Each number is 128 + 24 x the weight over its row's rms, rounded and kept within 0 to 255. Layers, rows and columns count from 0. The size above them is the row's rms in percent of the matrix's.

# layer 9 attention query, 768x768, rms 0.0951, rows 274-285,402-413, columns 576-767
size [ 64  64  65  75  76  81  66  77  95  81  72  72  82  88  81  97  90 106  93 107 129 101  98  89]
[[145 116 167 117 127 111 129  87 111 133 137 147  56 125 163 106  79 157 105 130 116 188 118 101 137  77 147  91 129 155 106 141 153 123 126 139 108 138 151 144  93 122 119 133 124 116 127 126 142 146 144 118 153 117 140 125 138 117 158 143 108 121 111 133  95  87  97 122 106 103 109 194 117 145 135 123 144 180  96 121 151  99  91 128  89 140 146 160 147  96 132 131 106  79 131 175 180 135 181 126 142 141 167 156 134 140 127 148 144 139 105  97 152 152 142  98 117 105 124 131 118 143 141 146 117  70 138 126 114 142 111 152 181 122 173  71 125 122 104 118 128 136 134 175 149 149 123 133 120 135 177 163 134 122 107 137 184 156 112  95 139 118 105 133 121 120 146 103 134 127 137 126 143 126  92 118 146  76 127 125 124 125 169 139 130 131 130 172 155 171 118 119]
 [137 121 147  93  96  94 127 127 133  99 137  90 127 156 134 127  86 185 139 145 140 151 103  98 153 110 157 162 146 124 132 117 133 122 165  90 139 148 154 145 132 131 137 146  99 113 156 132  96 101 146 133 138 113 142 128 126  97 120 142 128 147 124  94 108 161 124 132 116  87 117 121 139  83 136 125 131 126 126 131 146 117 166 119  90 118 112 166 111 142 125 108 112 131 163 141 144 131 152 116 141 165 136 140 140 128  92 136 119 116 103 130 167 179 119 135 113  92 111 136 118 133 131 125  97 103 138 105 137 133 109 133 116 141  98 155 137  91 114 136 124 122  97 103 145 119  75  82  83 124 139 121 120 121 105  63 149 152 126 123 125 110 106 111 125 117 160  97  89 132 152 115  95 158 124 113 100  89 129 197 116 152 106 129 149 136 136 114 135 146 145 140]
 [147 151 120 153 125 135 157 119 175 138  88 159 116 176 130  92  79 136 108 153 143 157 175 149 153 113 159 120 193 147  89 116 126 119 142  99 154 130 135 131 151 113 159 132 111  96  99 130  92 135 121 121 141 165 114 148  95 123 120  81 118 113 130 142 130 123 146 107 143  54 146 117 123 161 128  93 157 136 101 117 130 159 157  76 138 119 125 103 132 143 115 120  97 139 133 141 139 186 157 169 177 119  99 151 145 116 130 142 148 130 127 156 131 110 118 121 115 127 127 130 163  83 102 117  90  60 125 117 119 164 143 157 129 147  87 140 124  59 113 141 160 100 137 124 137 123 129 132 131  64 115 107  94 139 112 114 116 140 105 108 124 144 144  95 136 153 147 131 121 135 137 136 146 167 130 139 110  47 154 137 148 121 151 110 126 111 164 127 128 173  83 111]
 [138 111 108  52 108 152 169  97 161 140 137 146 106  78 153 127 123 127 133 154  84 169 153 118  90 152 123 120 136 130 139 110 114 105  95 146 111 129 166 124 102  99  67 112  57 150 118 105 140 111 135 129 110 163 142 101 135 126  88 150 107 132 136 158  53 117 154 126  78 117  99 122  91 101 101 150 152 129 113 150 136  89 111 130 125 132 164 169 107 109 140 145 104 131 133 153 124 146 169 131 147 118 145 151 151 125 178  97  72  96 135 141 160 162 136 104 136 157 170 112 123 125  93  92 124 124 152 144 160 126 160 114  98  96 138 127  93  87 105 138 150 128  93 165 109 126 123 159 138 139 108 152 180 110 113 143 148 117 145 140  86 104 146  90 114 136 110 110 120 142 123 120 122 128 114 154  88 122 110 128 128 131 104 158 125 111 187 159 159 128 131 127]
 [127 117 140  69 122 130 125 117 170  96 165 165  67 125 127  77 143 136 141 143  87 159 138 129 155 127 128 119 115 103  82 147 106  75 102  97 132 121 145 142 171 109 143 130 111 157 150 134 114 131 159 129 100 160 110 122 165  94  94  99 164  99 106 127 107  95 131 100 139  93 152 151 142 157  86 106 116 150  92 154 150 140 113 156 161 144 168 121 130 153 131 123 136 139 135 140 124 144  96 108 155 141 123 140 109 143 144 154 129 151 126 137 129 117  99 137 104 113 137 111 154 127 105  97  95  84  88 111 141 126 155 134 143  58 160 109 109 120 134 169 146  89 111 119 167 163 144 118  86  97 106 104  91 122 127 128 143 162 140 124 129 124 159  76 134 164 150 161 116 148 102 137  99 173 101 115  97  95 140 134 141 139 142 114 136 166 163 132 159 124 114  88]
 [109 106 138 125 139 137 140 136 103 165 108 144 166 120 121 112 116 133 142 133 125 110 157 122  67 112 144 128 112 103 131 127 126 176 153 121 116 131 100 122  98 111 181 117 110 106 144 142 150  86 118 160 115 197 146 108 138 150 173 134 137 113 149 137 127 155 109 104 111 116  89 115 115 107 142 113 100 106 148 160 130 130 110 112 100 104  94  83 147 118 124 121 130 141 122 144 148  98 127 130  83 104 130 153 115 159 131 117 122 137 149 130 117 110 139 120  95 116 122  94 119 105 107 212  99 130  74 163 141 122 140 133 142 132 114 101 161 125 116 124 110 117 124  86 127  95 135 107 158 143 148 152 193 111 119 136 168 136 108 182  75 136  92 123 125 123 120 116 136  77 106 142 167 122 111 111 155 164 122 114 133 131 134 155 110 149 108 151  84 155 137 152]
 [143 128 154 130 129 106 134 122 117 152 129 121 111 183 167  97 126 122 140 157 155 115 151 173 158 135 118 114 149 148  92 127 173 147 142 127 174 147 116 177 162 111 142 108 174 129 128 135 154 137 143 107 146 130 151 117 103 136 136  93 111 110 130 144 111 142 159  93 169 116 111 172  94 118 103  95  84 121 150 142 128 128 122 125 122 145 110 125 111  88 103  88 115 120 127 137 129 152 130 128 150 183 189 100 133 131 138 127 145 110 134 132 122 119 152 135  82 101 103 122 131 124 130 122 161 146 146 121 149 201 122 122 142 141 161 119 124 177  95 147 118 153 115 109 112 123  80 125  69 136 116 106 129  86 101 150 125 108 127 154 103 109 110 153 153 143 101  95 136 118 149  76 103 142  97 116 134 104 120 137 111 179 124 146 183 138 104 114 139 152 156 162]
 [116 143 122 107  97 136 163 148 149 119 116 149 147 119  89 123 124 137 164 105 162 144 128 136 113 140 159 134 121 126 123 127  99 120 177  91 147 133 161 123 110 114 106  93 125 112 202 160 111 135 113 191 120 159 112  88 110  93 145 114 108  96 165 157 132 122 143 150 137 114 101  92 107 139 177 130  92 117 124 110 137  98  96 126  83  98 122 170 160 170 121 100 147 119 154 157 137 146 112 150 130 102 137 122 107 159 180 115 114 112  99 131 114 177 148 143 148 150 127 201 127 102 112 145 121 108 150 142 158 120 152  92 124 133  81 141 129 111 105 123 126 103 151  86 129 138 108 122 114 168 108 145 172 127 115 113 162 107 129 119 115 144  94 100 135 138 143 145 114 130 150 116 152 115 128 123 115 123 162 132 122 108 144 137 139 119 151 109 171 136 144 102]
 [127 121 128 139 121 156 136 174 142 131 102 127 126 136 138 173 117 122  96 116 104  93 155 119 161 114 138 133  86 127 161 159 163 117 142 132 143 150 109 135 124  88  87 128  83 140  86 143 142 132 157 109 127 146 132 145 138 104  79 181 149 144  97 143 150 152 111 112 144 119 131 119 101  75 143 155 147 127 140 162 168 151 124 142 128 101 140 119 123 132 122 164 162 150 115 130 122 112 143 129 111 114 163 150 122 138 112 114  88 121 171 166 114 105 152 104 144 147 130 116 133 149 102  85 181 138 140 128 156 165 143 141 131 114 124  70 109 114 125 118 145 151 115 146 109 136 173 130 132  82 125 163 140 143 153  98 127  85 177 145 112 124 109 131 128 168 108 176 194 168 183 124 117 124  99  77 141 158 159 136 125  97 175 109 152 125 141 159 114 130 148 136]
 [ 97 136 110 127 133 129 129 140 133  92 150 116 104 140 104 103 146 111 141 126 141 144 140 155 149 107 101  99 154 137 169 135 109  71 126 137 167 126 132 115 157 118 103 106 151 153 145 138 117 148 115 142 127  86 146 135 145 106 106 158 183 157 169 172 125 108  83 127 160 146 124 192 117 156  88  89 109 105 151 109 164 116 124 145 120 159 172  79  80 159 134 103 143 139 142 120 131 169 114 109 134 125 127 149 108 175 170 133 142  91 132 141 137 141 100  68  86 158 127 141 132 114 156 161 111 146 134 119 124 168 136 145 117 120 100 139  97 105  99 185 136 113 117 123 142 126 136 136 109 124 157 144 129 122 131  98 147 159 137 149  73 133 143 133 141 162  88 115 131 148 118 151 156 137 119 147 156 143 125 126 156 131 119 129 162 120 116 110  76 162 139 116]
 [164 114 136 149 159 132 136  96 125  92 159 121 150 167 160 132  99 139 144 117 120 131 183  97 147 105 105  97 157  95 176 145 118  81  88  79 157 146  67 174 132 145 124 141 112 122 160  75 141 125 132 113 153 166 100 167 160  73 106 107 150 104 142 139 117 197 134 133 141 148 135 143 117 131 115  86 141 152 127 115 133  97  79 164 132 165 121  96  92 128  79 149 110 123 152 117  92 174 105 141 128 176 123  95 107 162 182 165 125 132 129 148 141  84  90 129 127  93 139 149  58 126 138 142 149 130 147 159 131 158  89 121  78 126 146  81 141 167 117  79 121 162 146 134 157 144 104 136 123 138 157 125  99 152 143 156 147 133 123 133 180 108 141 108 144 176 152 147 131 130 137 144 147 128 110 116 111 134 144 131 125 121 120 153 126 100 135 108  95 150 122 129]
 [143  97 144 129 127 174  88 115 106 142 168 141 109 121  99 128 108 107 127 146 100  85 175 145 107 131 112 116 131 108 120 136 114 112 104 177 115 137 111 110 166 136 139 157 178 125  96 138 139 144 145  68 132 113 149 161 137 148 111 171 123 134 131 109 124 122 150 131 118 137 161 178 114 184 129 113 159  82 126 131 100 114  86 127 129 146 135 118 126 141 122  84 123  89 146 145 103 122 152 122 166 131 161 123 169 118  99 155 110 101 130 137 137  50 107 152 137 104 135 147 110 161 119 142 161 102 163 111 146 124 129 128 105 121 140 141 130  89  83 125 103 112 120 125 142 142 128 144 168 158 130 136 145 118 117  91 138 112 123 119  99 148 102 135 155 156 134  87 117 183 129 133 157 145 125 114 158 107 102 135 113 120 167  93 123 110 106 142 129 137  97  70]
 [107 117 134 142 134 127 145 106 142 136 123 134  96  91 154 134 108 116 163 166 139 163 164 105 142 159 142 136 141 123 143 120 132 110 136 145 137 126 129 113 108 129  85  86 123  77 115 122 148 109 150 150 115 123 153 126 145 143 140 171 108 131 157 109 147 111 120  99 171 135 110 148 124 135 126 152 150 144 143 106 131 104  94 116 127 101 134 148 171 100  91 128 165 127 151 122 112 129 153 120 114 131 166 107  99  96 165 124 114 120  99 123 127 127 113 113 122 163  71 130  90 121 166 135 129 121 130 152  94 118 106 144 108  83 106 104 102 125 110 124 107  88 137 107 147 121  87  95 122 139 130 157 147 112 118 134 103 122 173  78 127 114 126 161 139 144 161 110 126  82  90  93 137 147  96  91 168 128 101 146 100 117 133  92 132 136 124 133 158 191 112 111]
 [128 134  84 123  87 105 119 114  99  78  85  77  90 122 101 179 127 146 114 114 170 115 121  94 160  98 160 149 164  81 130 167  95 124 123 125 120 160 172  92 149 160 137 110 150 138 170 107 157 160 159 132 157 131  93 104 122  71 147 104 152 113 178 135 143 165 140  98 129 100 150  64  83 101  92 133 101 112 112 152 128 131  91 127 136 131 157 143 112 133 103 129 113  97 157 116 169 146 119 137 144 131 122 137 112 113  91 148 171 141 113 144 111 142 150 100 156  91  91 171 147  70  90 110 109 120 119  97 112 133 128 136 137 137 112 121  83  84 141 144 146 107 124 141 170  73  92 107 105 140 103 137 126 117 119  99 131 120 101 124 154 108 138 108 138 107 135 120  94 117 149 130  88 118 150 108 144 124 142 166 102 131 141  99  89 117 114 127 167 108 166 135]
 [118 155 113 150 149 109 130 129 122  90 127 109  97 156 150 143  73 166 155 149 139 136 154 118 145 153 177  83 157 119 137 117 183 139 111 134 117 126 133 138 151 110 183  99 154  83 110 133 154 103 151 123 142 150 127 116 122 136 146 123 122 139 140 114 115 111 123 136 193 137 140 123 118 126  96 115 125 102 141 109  93 122 122  77 126 151 132 110 148 155 133 103 140 120 146 134 114 130 116 145 135 145 110 148 155  93 172 139 129 167  90 159 149 101 113 126 132 122 125 133 109 147 156 142  71 123 139 124 121 157 114 141 124 127 127 128 123 108 138  98 152  98 112 110 144 120 183 106  82  97 128 136 116 158 144 102 110 125 130 143  90 129  97 163 125 149 144 142  90  66  84  59 145 169  93  55 135 138 151 107 133 115 140 126 158 104 132 107 120 173 124 114]
 [129 130 114 114 120 152 155 122 138 102 117  96 110 130 135 166 142  73 146 154 127 148 167 139 143 110 108 155 143 125 153 149 129 136 126 112 115 147 162  84 145 104 102 118 104 154 152 130 160 107 131 132  95 145 100  84 140 117 101 160  91 137 159 157 130 123 112 100 136  89 138 112  96 151 145 132 143 150  94 126 132 116 115 111 135 115 142 155 119 139 142  98 136 132 143 113 140 163 160 186 116 155 122 139 117 131 157 115 121  98 162 153 159 164 123 140 111  78 104 148 143 118 120 115  95 130 120 121 154 120 104 119 147 125 154 116 112 119  84 151 145 119 101 140 100 103  80 123 150 132  89 171 117 113 140 104  90  90 142 110  85  88  93  75 142 130 117 148 135 147 118 127 137 144 117 135 147  69 126 103 145 146 115 120 132 118 126 101 145 111  91 114]
 [112 157 141 128 152 148 167 109 167  97 158 114  68 119 134  95 183  86 149 156 118 126 155 118 151  98 154 113 137 127  86 113 105 119 117 104 139 106 174 103 148 178 113 126 122 168 147 123 117 118 127 114 121 190  69 107 118 115  78 159 168 108 151 119 116  63 145 102 114  96 145  50 115 158 103 142 112 127 111 170 109 155 131 146 160 162 163 138 104 130 166 157 153 139 134 100 133 131 125 115 157 134 101 105 103 111 142 149 170 137 144 149 111 140 140 137  63  88  95 167 128 120 104  95 142  83 117 125 105 160 131 128 124 113 150 109 142 110 105 109 193 149 103 107 177 114 137  70  88 128 148 164 144 158 127 155  93 177 111 156 101 184  99 110 168 131 182 153 161 120 159 150 153 128 127 119 143  86 217 166 100 152 135 147 113  95 144 128 166 142 137 134]
 [101 101  95 119 115 136 107  79 118 140  93 128 123 129 144 173 149 111 116 144 179 138 140 108 121  86 158 125 157 107 126 106 149 148 118  99 106 126 113 122 123 137 145 112 144 103 116 157 103  69 122 105 178 180 127  95 175 150 113 128 130 120 143 152 107 109  98 160  97  73 100 121 137 131 141 113 133 134 105 162 139 182 111 132  79  95 142 130 134 125 131 144 115 101 140 148 144 143 109 187 149 127 177 124 117 127 127 118 172 149 113  72  80  91 133 112  74  87 100 121 148 121 102 116  87 113 111 138 110 163 153 178 105 143 128 106 139 141 109 151 122 104 111  75 106 161  97 177 135 108 138 113 163 107 131 127 150 151 126  91  84 160 141 159 119 100 101 138 128 150 122 116 170 125 131 126 110 142 135 111 164 124 137 157 123 158  89 114 142 123 104 150]
 [154 158 165 146 132 156 122 149 103  97 151  84 104 118 143 143  58 150 126 116  85 139 115 129 145 122 121 120 158 137 120 141 163 147 149 119 184 156 121 112 120  96 169 119 151 128 126 135 165 111 123 142 158 102 120 149 177 113 150 123 119 163 158 111 117 149 167  88 147 149  83 133 107 126 104 121  99 169 101  93 133 108  97 130 160 119 127 110 153  98  86 153 138  97 132 120 153 114  98  81 134 150 162 149 137 143 130 119 126 122 112 117 139 163 154 123 124 119 105 112 151 157 139 137 139 155 141 116 123 159 117 153 113 142 172 128 142 110 113 140 101 166 142 124 129 100 100 112 111  96 124 111  76 111 137 140 143 123 115 104 154 139 109 155 134 120 139 129 175 109 123 132 127 136 131 103 116 123 122 142 148 132 126 103 104 108  80 121 147 183 141 118]
 [122 158 116  73 124 137 158 141 128 137 142 162 103  99 160  81 123  90 113 152 169 156 111 135 112 144 166 165 114  98 139 112  76  89 127  55  89 137 149 146 119 137 120  65 104 145 191 119  96  72 124 100 107 147 120 127 141 113 133 116 109 110 133 130 102 101 149 177 111 137 110 110  51 103 141 118  97 119  92  89 168 114 114 104  92  92  92 105 148 153 103  95 110 124 162  98 133 163 139 119 149 122 107 144 112 153 155 146 133 168  89 132 110 152 126 154 137 116  77 162 112 132 110  97 120 116 132 156 143 150 157 141  88 121 133 142 101 138 130 110 108 131 141 113 150 159 141 115 126 131 122 157 126 121 121 107 107 127 131 115 130 155 124  95 159 147 103 130  80 111 108  84 117 118 116 113 126 116 121 115  99 107 136 102 123 118 139  71 120 119 146 147]
 [146 100 124 110 161 132 142 151 142 116  88 112 110 142 102 206 156 147 105 124 134 121 104 106 142 128 105 126  96 147 141 120 138 151 149 173  77 153 114 164 110 110 100 117 171 128 101 187 179 106 169 136 127 186 106 119 148 156 103 144 110 149 132 199 123 155 123 129 134 137 114 112 151 139 124 148 134 135 127 145 119 145 123 142 110  80 135 168 137 140 117 139 148 144 137 157 127 133 149 143 148 125 131 102 134 111 104 108 120 104 169 110 109 149 136 138 142 117 120 116 155 144 134 106 104 141 128 124 107 138 120 145 131 149 117  89 129 106 112 140 123 127 105 121 141 125 167 137 144  49 152 170 180 128 129 130 106 119 180 182 127  87 138 158  85  89 104 134 202 151 154 113 141  77 103 121 157 167 127 168 102 134 124  87 100 112 116 153 134  84 113 128]
 [ 93 164 116 139 158 131 127 115 142 115 173 121 120 126 139 134 138 166 141 135 117 145 129 104 129 107  92 144 142 124 146 173 132  81  91 157 131 130  89 116  81 149 112  93 134 150 144 148 126 129 168 113 150 132  95 151 132  76 105 115 162 134 151 156 119 122 123 157 207 120 134 141 107 149  89 135 136 113 121 136 150 134 105 163 136 137 120 124 114 147  94  95 147 144 160 138 145 172  88 112 158 159 140 133 125 158 135 170 116 135 161 134  87 105 126  77 120 150 114 162 117  85 162 128 141 159 141 139 109 178 150 124 160  72  98 126 156  98 133 150 124 154 158 156 160 110 118 152 121  76 113 153 129 133 125  98 123  83 141 102  66 133 137 117 119 114  69 152 150 134 158 146 143 104 108 126 107 126 104 112 156 122  82 167 140 119 123 140 116 193 160 140]
 [132 154 131 141 101  95 122  97 127  75 151 132 146 103 135 109 156 118 134 124 152 165 182  79 144  95 119 129 142 143 134 139 143  77 120  87  57 160 124 135  90 148 135 127 144 159 129 105 144  97 152 111 130 134 132 120 148 122 157 145 132  89 114  72 136 204 151 128 168 122 121 108 126 131 115 120 134 160 125 133 128 133 143 150 151 187 127 134 126 140  74 136 137 110 132 120 137 113  62 116 149 128  58 127 104 112 130 121 143 152 126 109 119 156  79 140 132  81  97  84  66 128 142 127 137 141 115 165 136 154 125 174 127 111 128 127 130 136 144 107 129 160 135 119 162 148 151 128 139 135 115 101 144 140 134 143 131 126 149 137 132 128 139 160 130 169 122 131 141 136  87 122 138 134 139 116 111 125 139 136 109 153 146 110 108 147 141 118 127 160 100 130]
 [149 162 187 152 156 127 125 108 122  80 162 135  97 158 109 169 111  97 127 116 123  88 136  94 129 123  93 110 114 110 131 100 154 129 122 154  89 131 136 125 193 176 132 141 165 122 129 153 114 163 192 102 153 115 147 121  96  89  70 172 124 139 127  80 118 116 128 135 138 113 114 139 151 141 125 116 124 187  45 142 128  99 124 152 159 168 153 142 140 107 114 139 126  85 100 114 163 119 146  76 169 137 137 101 190 156  78 158 124 105 149  98 125  76 128 137 148  95 173 142 109 190 137 112 131 125 115 127 121 112 113 103 108 126 164 167 128 118 121  98 136 130 120 121 123 131 127 142 160 161  97 114 133 154 110 151 107 114  97 115 112 154 143 186 103 152 151 115 139 174 133 130 125 153 153 132 156 107  88 133 152 161 147 121 130 129 142 171 116 140 101  91]]
# layer 9 attention key, 384x768, rms 0.0951, rows 146-157, columns 576-767
size [ 45  44  50  55  47  54  52  49  61  55  55  61]
[[110 130 114  56 116 121 111 154 117 129 174 135 105  99  89  93 149  96 121  79 120  92 136  78 156 151 126  83 151 127 151 121 120 114 128 151 125 121 107 109 145 134 124 172 130 114 102 101 129 139 145 143 110 135 125 152 173 166  88 112 138 116 150 135 124 159 192 147 134 123 143 124 126  98 109 138  96 162 116 154 159 154 150 117 123 150 124 124 164 178 152 135  83 147 134 110 174 100 156 129 174 151 111 131 106 117 116 124 150 147 173 109 121 107 108 117 117 122 178 126 121 109 134 115 146 123 176 140 156 100 119 147  75 104 170  92 149 115 155 110 128 110 143 147 132 115 170 135 105 125 155 103 140 161 161 132 152 155 129 121 118 112 129 120 133 151 118  89 128 157 126 119 141 119 136 125 128 115 121  93  87 117 156 124 129 107 116 155 136 125  86  94]
 [127 134 159  94 121 165 115 121 116 120 159 171 149  92 111  90 151 198 132 144  98 138 119 169 124 165 118  96 105 116 153  93 143  72  92  98 154 157  95 156 103 115 151 123 111 166 122 168 144 152  98  92 132 153 141 102 119 149 107 146  96 115 131 158 134 118 109 133  89 119 130 124 163 123 118 127 140 157 134 152  91 127 101 145 127 135 127 131 103 121 122 110 129 121  93  99 117 146 105 152 112 152 123 119 132 138 144 129 128  98 129 105 107 139 114 122 150 137 155 106 109 143 125 122 133 157 151  83 112 107 130 118  88 160 132 100 148  96  90  78 161 139 111 127 130 130 167 132 151 131 176 124 111 163 162 158  88 117 119 186 124 158 124 101 163 101 159 153 137 137 129 168 105 184 126 172 129 130 106 129 141 135 126 141 109 117 131  80 128 137  88  78]
 [126 113 149 154 126 127 144 115 127 146 148 103 117 135 146 100 156 134 146 120 124 104 116 129 135 138 109 160 104 127 102 155  99 128 125 128 125 179 157 139 146 129 127 123 102 145 103 114 192 181 167 124 126  51 147 120 136 114 117 109  97 115  89 133 104 117 136 129 127 131 166 208 124 182 120 120 144 158 111 146 130 156 156 128 111 112 118  83 118  95 102 104 123 117  95 122 131 131 156 126 124 132 135 163 155 125 167 142 140 118 107 155 154 112 143 149 165 104 135 140  92 163 145 155 134 157 119 137 121  91 101 123  81 154 157 111 108 164 153 120 114 118 162 152 117 114  91 119 154 101 127 125 146 121 119 150 139 134 160 161 126 107 160  99 138 112 136 104 101 107 128 115 153  88 112  91 138  84 100 149  74 130  99 108 144 135 130 199 163 131  71 114]
 [115 169  88 149 111 125 134 106 100 153 115 130 149  92 130  91  96 102 119 145 113 104 120 124 142 133 119  89 118 124  88 156 129 153  72 121 141 177 112 122 119 129 207 154 174 116 109  91 110 176  85 107  74  78 137 154  84 128 203 112 173 129  97 130 158 218 117 131 113  95 147 121 134 128 133  72 131 111 191 128 120 113 148 103 173 139 142 128 164 130 120 129 132 143 108 132 107 111 137 126 124 163  97  89 101 145 121 138 114  91 129 106 109  71 102 103 198 152 125  99 127 128 146 183 117 126 128  94 165 147 120  95 121 130 142 150  86 190 130 136  97 152 120 122 138 135 124 142 136 185 139 137  94 168 130 121 152 158 123  91 135 123 139 121 113 115 117 131 132 145 120 158 138 108 124 117 108 142  97 168 151 153 154 124 121  55  97 131 101 151 153 140]
 [127 133 130 159 136 102 112 122 135  97 114  67 102 128 139 161 136 141 151  91 149 119 152 118 127 109 110 133 124 166 127 117 150 150 101 133  92 136 119 153 124 123 110 107 130 128 145  99 202 141 165 129 124  96 141 156 136 159 149  98 159 117 128  91 147 157 115 137 151 162 132 117 129 162 105 111 136 145 134  98 165 143 132 129 119 117 148 114 142  85 132 153 147  85  78 143 143 105 129 121 107 137 138 164 161 116 113  78 158 127 121 144 148 151  90 144 134 123 164 145 125 107 186 143 135 161 102 118 125 105 116 164 111 125 114 129 143 164 128 109 119 131 153 143 136 114 107 128 179 125 123 137 148 109 106 181 141 109  94 117 131 131 144 143 139 137 138 116 113 113 125 165 159  99 133 144 169 124 142 142  94 150 137 105 167 100 162 170 111 139  68 152]
 [ 76 101 127 137 127 133  96 103 146 149 135 146 111 127 122 108 143 135 159 106 128  90 171 128 143 131 103 144 126 156 153 133 127 119 137 138 144 120 126 146 109 127 149  91  90 165 137 149 145 144  86  88 124 122 123  92  97 149  74 104 144 115  87 165 171 104 152 184 111 163 148 125 117 109 148 124 145 107 194 129 109 107 143 113 129  95 121 133 107 143 139 157 153 136 119 119 159 148 125 115  74  79 117 122 146 148  93 106 126 163  99 116 136  30 130  58 134  88 170 151 129 169 169 154 129 123 142 169  87 108 113 119 125 105  87  96 124 163 129 151 144 135 119 115 173 100 114 147 136 123 121 159 113 127 115 137 142 120 124 152 183 127 150 148 113 177 151 136 150 101 149 136 108  98 157 156 139  98 115 111 111 123 137  92 125 108 109 152 130  79 154 156]
 [ 98 134 105 125 117  89 131 128 112 132 121 129  97 164 154 139 132 135 127 131 151 109  67 130 147 118  80 125  97 113 146 140 154 108 171 134 103 110 132 109 133 153 129 129 105 145  86 109  95 130 159 146 134 152  84 166  81 118 120  81  79 126 143  72 110 120 135 149  80 176 161 120 138 115 121 123  98 138 117 162 126 189 148 160 108 145 140 158 127 151 137 106 142 104  95 116 125 151 133 132 157 128 102 166 113 101 148 110 137 119 137 173 108 126 122 112 169  91 157 130  93 121 128 133 171 128  94 127 147 148 172 127 144  79 126 139 173  97 156 156 130 127 103 138 145 140 163 140 130  97 120 147 192 146 164 132 114 120  89  88 157 154 108 137 135 105 137 146  72 125 115 140 118 135 150 127 139 105  93 104 111 130 112 133 134 176 156 125 129  88 128 116]
 [122 126 120 163 128 141  88 136  83  99 105 158 140 156  94 131 139 122 145 130 149  89 171 124 102 142 124 189  93 138 113 152 115 109 142 126 155 125 109 131 158 120 102 160 139 150 144 125 104 149 113 107 118 186 100 102 116 108 146 108 142 139 104 133 122 180 144 126  67 119 126 137 147 100 177 118 101 147 146 104  92  67 150 129 145 164  90 112 132  91 125 111 134 147 130 165 128 118  98  87 148 144 102  91 149 141 110 134 107 117  81 108 171 146 112 130 160 100 121 143 128  91 121 155 147 138 163 125 123 138 142  87 159 148 114 120 150 112 118 159 151 142 123 109 113 107 108 112 131 123 162 103 162 144 107 113 133  95 159 154 118 208 129 108 120  97  88 104 121 122 120 123 136 146 175 120 136 129 119 140 149 141 142 131 122 133  88 161 132 142 101 125]
 [144 129 149 152 146 133 107  93  79 109 136 158 123 122 105 145 123 128 133 115 129 121  97 141 120 127 158 148 178  79 150 136  99 115  96 130  96 114 133 115  98 120 162 109 128 133 144 116 118 107 139 103 137 174 107 125  84 118 173 101 158 131 150 119 113 129 131 133 178 101  80  94 118 154 103  91 163 142 112 143 138 167 127 145 105 132 148 103 113 127 180 125 116 115 110 162 114 130  95 150 139 128 108 114 133 143 129 100 141 118 174 138 103 142 152 111 138 119 117 148 117 135  82 151 148 159 111 133 131 152 139 161 128 101  86 171 129 157 120 138 127 104 134 189  83 101 124 155 141 101  95 126 106 156 146 140 147  97 131 122 174 143 103 144 127 112 132 106 188 130 163 156 145 149 128 134 152  79 145 143 161 118 108 177 106 104 118 146 114 154 112 154]
 [146 144 123 148 122 151 127 158  82 144 142 117 122 135 120 157 102 132 120 169 142 131 132 133 113 139 139 128 152 127 103 114  85 103 143 105 127 175 115 116 149 110 119 144 159 150 142 140 106 130 201 126 141 103 140 129 142  86 137 122 105 148  88 106 139 180  85 105 135 115  52 132 125 127  65 130 120 127 119 157 110 134 109 110 148 168 154 100 108 109 131  93 134 109 136 170 116 174 123 175 132 107 131  77 112 166 124 123 148  97 110 128 112 145 137 182 118  79 150  79 175 154  98 119 138 100  97 124 134 157 133  99 195 125 184 105 154 121 109 112 110  96  84 128 119 156 139 148 144 104 129  90 117  85 142  83 140 135 158 168 128 124 172 127  86 115 112  92 128 128 156 132 151 153 160 147  97  68 113 149  98 105 143 141 126 133 145 104  95 139 124 141]
 [ 94 122 115 142  86  94 119 115 110 126 103 125 111 156 129 105 152 116 166 104 142 132 112 161 109 112 122 111 118 129 157 136 112 115 129 132 130 138 114 100 142 112 177 153 101 175 166 126 127 122 208 153 145  79 117 144 120 178 112  85 133  91  95 105 138 129 152 154 102 154 125 110 114 124  72 117 119 149 142 112 118 141 127 139  92 143 123 130 153 133 108 158 114  76 137 123 183 139 135 118 116 142 122 159 146 117 115  94 139 120 164 144 181  73 125 122 126 128 135 122 101  85 144 154 144 129 164 129 146 177 120 118 118 123 145 112 104 140 153  82 132  96 175 140 143 112 118  95 145 128  82 126 130  97 108 148 125 144 126  82 152 110 160 124 169 125 165 108 103 126 130 107 147 122 132 109 167 112 100 122 139 158 105 102 190 115 139 126 116 133  61 121]
 [149 128  91 141 173 130 130 121 175 107 143  67 168 147 141 112 124 145 144 159 126 147  95  82 179 122  96 153 114 139 154 111 125 131  91 117 147 137 131 157 147 131 120 103  95 147  96 139 182  86 123 126 151  88 159 167 125 115 153 181 135  75 148 157  95 127 125 150 116 105 100  98 117 129 149 165 124 157 129  98 121 130 112 127 150 158 117 158 141 127 108 149 102 119 142 134 148 126 113 126  87 143 103 134  88 163 158 122 121  97 134 113 139 132 103 135 163 133 108 123 118  87  91 117 105 132 110 126 151 129  92 162  92 143 122 114 100 129 157  96 100 134  99 107 149 141 165 166 158 129 144 155  99 158 139 139  95 132 126 144 117 113 146 119 166 108 107 157 131 147 113 115 152  95 139 159 148 148 154 130 109  84 114 140 142 132 118 112 134 108 154  72]]